config.toml
norm_place = "pre"
warmup_steps = 200
decay_fraction = 1.0
steps = 2401
Each number is 128 + 24 x the weight over its row's rms, rounded and kept within 0 to 255. Layers, rows and columns count from 0. Numbers have three digits each. The size before them is the row's rms in percent of the matrix's.

# down: layer 4 MLP down (transposed), 512x128, rms 0.112, rows 463-487, columns 0-127
# up: layer 4 MLP up, 512x128, rms 0.0968, rows 464-487, columns 0-127
down463 106:100132099127101154103132134141132158115109139128099092136120154131149126091128135146164110148152128156139081144134066129124106159123123183143141144129103171118100127156138150146110109120166094101140119085162158149157155134105124138136084147126108140105130153120098125127106139106149103150168121081110090168125120143127092172111115091151140133181080093171117113117117117138133099116159
up464 089:107128181153155155151152145148130175127110128135136135118108161138146101137140100120130076086098103124153130174118148116141124135137141163104103074123127106144174145071104118139127149153119088108132112154128134133118132146123100145081176120175171137147130093150154133170119147129147132121132128116116162126116148094112092174154128129129119100116073141111128124098123117140115076167133
down464 086:154133047122133134122100119130114156159112108059137159112157117080142119121116134130141116145111095101164168132126085092142130121126129110136132132150113130119122105162083169164118120115186136122140156130134146139170101146129131145145126099135142071154156171126127152112149121102091123169114106098129134141117125121096144158141140144137153149160147124166139115100144116141149122188107
up465 106:131131068105179139131127148136157111125136167143128124142089106173142134170135169135104098129097129128141107084121118134115125148089133164143093141125170105152136120086109119137145124146111098138071129129143105158115112085144143119115104128139115147125107140191124143151138165140089159125111141124119139155080110077141129119150154125138090120110159137131166107185113111112086149133139
down465 095:138115166122096123134148154137154134136101094134069133138101170174142143138133145140156117144141149105107156119136092129109118167120138137155125158097120092135178121114134091101107110058121126104108127130155126075113169133078143137136111132115079129167118100175107123120117171124125134140132123139156125169177114123136142120105143146137126170115113099135164081122143160120112121137091
up466 104:158165132129066161127101090132144112126161125138094140148143156109140120124138122184131103149120152163131118152122099126151155148129134121113141112111123131119105125145112117127109103127115143123126072120111139143099162108132113169121178069141139139109098122089123145116139116127148138179135141109187108155073076130103122124103163120162106118117121123184068157109110139125097121132113
down466 104:126114126159172131146143128143101146129118151102117082106145119133157131115163151115109127128157112136131135103173146098109145133098113111118144144122110122097105091163201151093129142111080146124138114126105151139114149148153146099100143156112084143123135153176113126139154129135102134086110082133093170089139160087115145153114130164108112151105150158093138151126149139106068119092125
up467 104:109155107118142127140110110092141124116109132126164082101134128146133128130145123163087130155110132119129143157140124178141152140107174111134116096128142166108103122153157145114146178138084143143162123117064167099094103123173128155105140143180137098101113099141148123154118147133119130112121149104130149161123144128138106122151115166159123097082167094129120194121109104083099133133114
down467 105:153138169132160179158085106153151116122137152129149155160075118118091113149104111120093147102136118112117080097113106156114146138117135137152111115176110143183129145101111138120134148144169141116118105158132120150143090138137147109146125115083078132153125131124125112107165098111129164150120121130138141133167112163146172114132086113138134127101092115166099148086137153113176104099129
up468 084:143081145146168099130101114136146099080172138107130109193110112094117150096140111123120106056098141124109137133137152145173116176144155137086139146123149107138084119147132121160149143157114164132092134116127157108150133145140131125134131144105128140132173113129127148107181083108120183147153112131173116129115138154115157105099135174142094146100133148141131107136118124127133148130137
down468 094:143146109165141125113164134140132137121102074126137126149132091139127133118124109130149127148110142103105146118117127120122078107176100105093140103132085107118116110093098147133135148133131117135135138092162101097145119148167120135153112160098061121161129190132168130112113151104113136070082088168138111116144130181155150109149140123121104149153139116132124108115078132115171141131091
up469 105:116093159157119094117173128198162137122129141132074121151132159126120144121137100127093075140106090124159121115118114154122123151136111150113190119157126152143159115092133125155135161145125139140161165126113132149112110178112119133147122132110078105155121115125121109131113147167119143121106175183138153093133117140111132093153142139137124145124162098154176127098149097103112130096152
down469 097:118168121078141100150106149143130165141102120101142127136080159103112144149104102072154120156169158134101153118152142145133111129153097157084118129098135124142094122153084125145123118114109105104119155152115146120141151090127123132124113137111121129180146127118136077124095156148111158131143141086119108160136120114137113145130118112161151119132179140167092095150084145148078122079149
up470 100:104098126146104156093114126144148169131148123159107142178140145138125084152094119125124109112108100125163135147127175081118092100122167143141137149059130082150140129149114167148121123133110159122153142164141089143136147121156146139096069081163130160107109119126114120096136101145153159110115119138141121141157117115135118149084121121087115110110132160106167106115132139107108115129080
down470 098:095205136121121122120137113110138137082133103089149110156124122114142150157130155139098139141077111164123134107117128153116137134097131135127158088110103141104155130101166134112133122165151147138177128092083133150112123123165158125185132068132157144165161128120149155153112171100111093151109138136118114130087167082143144129123133128116143117139163125136091155130132130158139147159135
up471 110:152116100145151083128117147137154104122078063127111159105123115100127163131161117141129173170126124117128151103139082160188111119121124146115128111146139114151116132151134111149115128132110110093121107119167170116148105103098171115122125132104149157148190146102121110113110099141126106129165141161132092110181121128110163177148147136111145124136124136144084139124151103126142174101143
down471 105:134126146156124137148118127184136157165112143128108132147128130141129149112138173128165081101116138150093164164166112118155114112114181135102072147157107093129117164089124140147118160126130163123121118149125137151159146177133149107150112148156152081125111126127117114089066088120106136154127137086100115141174149135147082114122129127165124137107126113110140151140080108130135105112104
up472 089:106153145133168138141132128125096168117115155090108155131119147134126158106114116134105143186120128124124109134085110108129150100145124137136119109131129130131134143149108114103107142118157105056153134133095105112107153103064157161068173125105087142163153110148143153128117107144124071130149136096123157129138131111180148130123129143120185140134147115172107131113137107126081139129173
down472 087:124132076108074143119164142122120105136147091116166104153132138165137132108119128168129097137152147143144131109141128122165124132149120128124115137178141068143150126161097141126126137125159127140106140141123103123148091146139117083112151143163101127138088129084128126142152114153081147110143161111141149150122087160107153144129123102129074167167096174135177136119124146162126086157093
up473 112:167108157147132165122105115148101164140119120120125107148100149145136137117142131150107143147104109121131141133163102123137112096139165085131128131075111137102151080126096142105156129154136099106146120124107119147154115172082105134157131134140158126102134162113159123089186134146141135128116119156152122118104161116173132074084131134181071103146129103156110077125123099119125117157165
down473 103:104110130108133115114120180134087114103116127104148155103124118106123122143081134096148147114165115112103092125159137151149147063089159074125133116120187132067105073117104137102169139095127143111140110133126114129156118164131149121147153143144104153100146090132145171145109151138124096125105154139137120137152120110166125142148109144175126149114132105123103164137167121143102153149110
up474 092:117121128153177120119131102140115166134145109157166141095119108131124134112126104115075104137184116112147143116143114149102125113155143128124111117108135087097126078146137121155151137144129126138104182135147094117122105107131078155077145130122139060129099126173118110153101134118131126130085136140109133151135120156077099112186138163139104131130115119125132188111115138112117140191126
down474 087:133150115092087095138065147139097098144117140141105161130155164123114146140112159150123123120128102131120133123151131101128096142123124169091093145175109168072189137125137186111091132126100110129154144096122130149111123136126174131146111144079142077136105146110138115097133124109179132114135120151152102110156144109147134101131125141163148132092111176151129113145111136095151122147119
up475 095:116062193127130152136105141119143121085096082131145083110163088147180142127136105145121106115142113130126126147156141156125156105132125133087106121164120102131105091144114131096147128124126142119129095148105149099142150119114153148107135132095140130144116144113120091178151125124122154144156186134141130075145115121116091137184140137179125097137131136132112117095105118133095085150144
down475 092:085141147151078148135133130138150119124138093175135134146128099157102135113158134109102144095145151113122145128136140143135130136144140170119139148110104140113151084139145099172142170128132094092130149102133113153093124112137091129151096118160139168153112114145117115153121145122183135128116107084149139131109122123127169144062169117123115121135180136166142140161156157125077132138063
up476 098:087148159089148094080133127112172110112174143105142115116094158132107096145125157120158108113172130106114106100114139112110171131169100112124132129131135150097125126131166117101130116103120140105145132162098147089133123106118113121101104202102154169138166153087113124129153090156115120125090095132138150142171121104115113111110116099127124111183116147150158092109130124150112123150121
down476 099:165137107170085112109121152144126109115123153093091140111146131105100160078130114162122142151140109093137132143124109127117091143115133135116112076113157149108158108151150137104135108078158113100113124138135128125150157127110170124179126117128087146135103128154137109139134166129185119104149111139123099084100122144143108124177096145122105168102164118094103101171126124108125185146156
up477 087:081102125191166116113131127083129171103142122119175179152101112114106128150130124136143121136112153125162166110133123126102144111121110130127092098102109101143111114116143140153142118103141129152139095104088144144077135134099127166125126117116129116087114147148086098102167161152102137155189106129171139128101162125140130108124149142107133093155107150111133178151157153106102105114135
down477 087:111109091120117157121135108138110112120104117124087102129132146105127167114086167170143144130147103119142113157132126135151107137111117121134140151103089117070129163125141149116104119124099175112108143142133148158117108147133059122193110095152149132114117136158141174122132121130132132092091116186140121082083131134182122152113121117116099127123124164171159142162129143170142143127152
up478 100:127116123142166125158168150135120162105157132197138123059098127142143080156135162115086132083132136091138122163111142157082150137143116085114142126112118155122128152091112129133111123100122130146187156137136090170124087122132094137109104139116141095121128118150125104115152143116128095150112111173168136147124144141116111123162110104111108134130102106138099131147065155121119139141130
down478 093:131135127082152138112145137170078071105127146127111139146136074147098126109125150144175144137170158161117132128112118156159118150126149139125118103128121108074152143162138122129100111162104079130142179148091148083147157136181137102118143149141129133108142140110121121149088129137148092132096143130149086080096104129122133124141112123120098097143148103124121117162165173116126102121139
up479 108:111113150159113136146160170123083174147121113114134115078127121141132133106142157128143140118131153174152141123138112112111134095133156139135107114115096151177143151133137138132146109145149163175088098133146164144160131093127131102086157162103143116114153139111115142136116138173113139085144138131134088096157075117202156091107131159117125128093094114122163155103105104117123101125139
down479 100:143102123170112149165132132169124143166129119124088108144157165133168160166077161133113096149189116135137134166122135115118130111155158119140108114078091096107157140142141128094164107128108098122104159116121138146115113126136090135051136134131145133159107124160116131127082129102130140119134129107141111158140119173094133118116138116114140133126164091138134124118106138135111083065128
up480 093:152137176162134114144136118119128168108092153117059142114100094115143160118126134119110107148169169163144108129128122105101145104132119111111117144130089102134086159106095135114122125142111154154116174147153174182130119094130156108096129128120105113107180141141104153112134094127127126123092144122119159148106154138142136114131106122110149090126155116113138070136138110192091160138140
down480 085:135173127106152143125109122078092171154112128156101111195178141159133148145143114108145109116131099098128109124110133090118151111122168094156141128129122120123177125153124126138106135121130148085105094127161097113084137128131127094134117138154120117124085129092158103118123090147151129141168172107170108142152125122115129142106150152135188137130165132138149167117097165152162114119111
up481 107:124124135145165152130142125117111123133121108094149150095113127126146091129154113140080115135129121172120125097125147130149127117165138117101090092135109118144121099103129144136079096109102117131115107089154166131117114138139117151127155137106112138089124133106140222109111138134119121103121120125137122116072150138096077116146106094160146140130131176097173156098169186151105107107145
down481 108:115131110111095113138192156111126096096127142134118124111098168114127136146113095079143107103127124098107135148125105140127158163144163077139164138136118151117140143148081145137146107163126160111140114119155148113138137098090133118133103140113183161115137142118128083142136130078099143108117103145079101134105118147097136111076134134120057122138149130107112127117139077153113082141123
up482 105:133144162138138106125083124073141177138131129152116135123112130109166138096171131129143132116182150140131141112160106090117158135130126160165135168136077090127127197127113097112144139092103082141162115106124098151143120136123133106144151149106107144140084124115126143154133133129114163091130103129155137155149106097127162141114175159097152124082145140140152122130093149153130108091106
down482 100:131130149133105110112131117131159114116113117119131084120116149139120095140137106111153117128138135096120156125120124166096101145092178096088106120101127093081141137106157130147097139142109161149087143118164116132142180171149115143159103102168134109117180122096138129152078125103129123109113128154094133087141114108123106126155132117191128115133122144134157122140100110101180127152058
up483 113:127103112111138139139155119154101096123151100095116088148071097118140114128123150128142135160170113174143090133129113145126086158121123146110152164089160106075170128153154151150159127086134133130104155128113143149125121087108142108135132065140092203119118099119138123114131128152148137112139131073148105141108139116158124146142111129174163120095106099118120139118142122136148158140143
down483 118:163122131139122138151107125138124119193110141128122163139147140138119139122179096101087150128142150145106117163146160139166160082111090098174149086108112120146112101125163122076141137099132149129104156143159151143111137120141121178166120118118131138109149084160138101122146132133145143103122105137104127132105093176145092118092114177122119123148132147178110103078135124120109127110090
up484 083:137151155124147133150143152121159138103139126135141135089090086124141135108131082084137115132129133132146096163168110133098136116214133188156138118159155161089111117120135142128154141152145093138121116116176125145163071139144153111137131149118103145115157129130157130170126121145089119133146134106152161121165135138084168161118102148086108133139124145117120105107084106130130095120124
down484 084:157139133099156142118123149116129169129126139139076108108162127134099164105151152109163138111114127122145123102140088093142144110113171147133140120096109144112131079129164149089127172182112168141095114121093130116073139146172141082083148164120169105120112131143146156132083111122114111131092137107103130150114128119159121135175182125146122151122078124133144102133138128111112148122124
up485 090:142139126162159111149108147103119119145097100126127114123133150137088168087122118141125165131111117145117125121125094132124111108109104108097098118184103131124171162107123114159148170123168096146103128156155149128137120129127187109129138156097175123094191144127096153093151178125141098138120117083107090143111137110136104117156137174145115108119149127170132096156108115092118161146132
down485 097:111133133150126140107119103158115136115092114105109114129143124091087107122174144125129132117138096137108120106116078138116147136091083133115128135141111157083126137072106158139127156106132124116152106137134141158106090116137111131098159109152215143120126158113182159127133129092109118147164137165120149142102118117157143098149114144133162118122082186180105123120125141178130114132118
up486 104:137101211108151102143139121136131092134129113115117126158132176132098178105108191134176086134145148113121112130100117149117140126120101111100121130117105111125152089103125181149150168147151141103128130107102147127191155154113128143130123090135140128150144130152146150131171156120152150150157143129134153109129126135114144180127100145140121122116127111106151132117135125160072162160097
down486 101:097146129111151135097129135113155046165117130127139147101096100098144130143112111124107125158147082142090127102107130079122147131122128082107112156129073117133134132146137148143135139149147161162102116121094158119198128149151164110150109140099152119139142120127109080149131137078130142133099121124126129107128180143150137173118168126125127144125086107136145075131110126161111110145145
up487 099:115129114109122163120106088142156199121141146149120077121169153146146084113125134139136155100129114144157144136093106121082166125099132127095120135140154159146123158110080121099115127128131131132109156124083125132113123115149148113111122094116067113125126117137132131099165128178162149145132123148173128115141140118161090121135131090135127150105167103146139151192136084122082155128130
down487 102:143122139097128137167154159159141072085140171154138103131143102122107114121079118148120129108136131156161108108125123151122155108136137123170162130159094094119143147159130123152116102098117129178148158127167109109137116083119151154122114164160109132150142152135124113167150157160145126126131161143132134084168098076121160111126128166126107134121109115139096118150157111146142112199102